config = dict(
    num_hidden_layers=11,
    hidden_size=128,
    num_attention_heads=4,
    num_key_value_heads=4,
    head_dim=32,
    intermediate_size=512,
    vocab_size=3095,
    hidden_act='gelu',
    norm='layernorm',
    norm_place='pre',
    norm_eps=1e-05,
    positions='learned',
    qk_norm=True,
    attn_scale=0.223,
    bias='none',
    tie_word_embeddings=True,
    parallel_block=False,
    init='orth',
    init_std_qkv=0.0644,
    init_std_o=0.0,
    init_std_up=0.0644,
    init_std_down=0.0,
    optimizer='soap_variant',
    learning_rate=0.0107,
    beta1=0.95,
    beta2=0.95,
    weight_decay=0.035,
    lr_head=0.00748,
    warmup_steps=32,
    schedule='wsd',
    decay_fraction=1.0,
    decay_shape='linear',
    final_lr_fraction=0.0,
    batch_tokens=32768,
    max_seq_len=128,
    doc_mask=False,
    train_tokens=82810000,
    max_steps=2528,
    dataset='wikipedia_en',
)
Each number is 128 + 32 x the weight over the matrix's rms, rounded and kept within 0 to 255. Layers, rows and columns count from 0. Numbers have three digits each.

# down: layer 3 MLP down (transposed), 512x128, rms 0.237, rows 498-511, columns 64-127
# up: layer 3 MLP up, 512x128, rms 0.238, rows 499-511, columns 64-127
down498:111149133111127115114132139185181141144148105144114111131143107111104140052149155100144178125161149122131125060152116116177081146125146153099141123134130112077143114110101171085069073133095100
up499:074140163086136132095151105120092175134119143174117141085137096081112134139064128083088147132126190147175149112134115146132175115133175107092138124112117105155160178134071086113131094134115160
down499:095118129201170111158117172095145127073127126168121133123139131035116071123132141126145092129151084109080127163149103142127120114103114147141138139182102153115132074088118169116189125139168123
up500:118133099111129133130074134152168063098131113105155057090101147151181130125164143136067174129124178088106107162161080122129092134107133144162093129173092126117106093090138128100082103142132075
down500:113173107174137141106109118074110129122174162099108139130164139103140117116106092081136090081135176197127154122137083142093160180117121130127165147184160071159150141186161165186136154151116131
up501:079079166159159172135135097139187102177121090127102100144115158157120073129119140112129127097161162121049166134119120134145115142127073087104144136138123060162151107134104109127078098134071072
down501:136137133091108144127172096183106112128127126154166128099098195156127118166145183053103134181081139095167133147153170096128069109105126173108109124139122104113165137148132124092147152101136087
up502:120119155174110127172117090158176151152102107113108169125091126093142084178134156109129102125164102149148110134180147158146158173174190152104137150123092131172167122110149093133082159126109141
down502:063135142129104119117105106127122097133131096118140124123102102149117114119119126111093109096118131087131149141096137108138143176143137097148167115115145073120135121128047076130191152146136104
up503:113129093152180117127130079098119110176114131088143154146116121115108143195144141171115076107109119168157151104175179187122186152073126084088127116177135132135171129142128133140110188141172146
down503:146088200112123110149181091081102131123179107171113082117117156099129103123068144176185169115113095176076146122137064121084045109112111160103128106120107108114136144118101124152136097141131121
up504:125194134142099092123142209119115126109076192129123085125146177099107188100143124118068172124126133127162109144092155153124088137114193130108122120163131107091123133113133167113144121097101123
down504:151162212173188144141130109072057116098148147224121135155110099143129125126123130136055108102126113077170180142113101196160096095114075107151151143103142117141151158172165132139059114065129074
up505:146116096186125128165131092123144063087096162161140091096121137129092109115145066074150143140126154111138142105136074112121089087123114162106097157158119112089123125148156121197126139214090193
down505:070151128129144103130085132133139126158146083083110181099138157077145162121173168176148124112133140095146158118136154120133170170137174092124114144156097114191127106132182131138090114155177144
up506:106107119155151121145125135150127122100107100160118053142142139169107188126137125104115112113098119117135135129101137139166102097140120120132102112121121089079113143137095150135156140156158113
down506:119143108131073180142072113160129118135144190136198110097140119167091096184139119122092101141099118166174111141108137123101107113111141128135081132040209082152142126116135094130143062123080184
up507:161108116119090083124163153157157176095069124137092162159167144161135143167156127108146114159070147105121135119144120163094162112114107130111113103124153102170144144146133138157120130106126077
down507:122113105152147128082153095036142155069134110090124100108124169052057101129130149189147078128096079155167175183096073140107094124114160097121095117174146134159118114140099130153132065068119106
up508:117158113113093145094161062099152205102124157141122156190123149118140140208151127138098128148142123182109143124133204053112131093163106107110123128167121132085175089123154084157138113110184134
down508:155130110164124214113118138089137145105096086106143138070155156139139133131124100141155255123077142118084115163105123104138154127166133150156104019148054103119171063148099115106126097190170174
up509:154135114126135167126158096190142094167126108140177202130088093171128077130170159121099062076077119124140115119124133126113170116168080120143103077181145139109160197138143126151179113115076139
down509:155209128142127083166174127134134137130161106177205108142212102128128118098098169133141147166093145124102138171114139105168127143131126103128158139116126096184129176163084189180164160151158176
up510:094174106097146176123115103112073110139079150169109167088228175112104134151097138096147130172147137157157075171081113145158107065130078104161157152126076122143139133114158139018125081083070129
down510:164108108117097087191148112159148172087089097028104069094068177102059113146121080177152162160125106143135166188180132148138125100070144130121073089124149203111177130118163150177147094112100135
up511:113100146126108084133126116176137096158111171124157143144114061147087124117082145113079192242145107133109192117139099116145142167104079132082110109071143211084091117128141175127110118100114094
down511:137075147156145126128142070099174137082162145111119215106147102123147075092085166176084198118114036100057116092123154108060114137152105128153146134108141096114091133134169172137096142166132166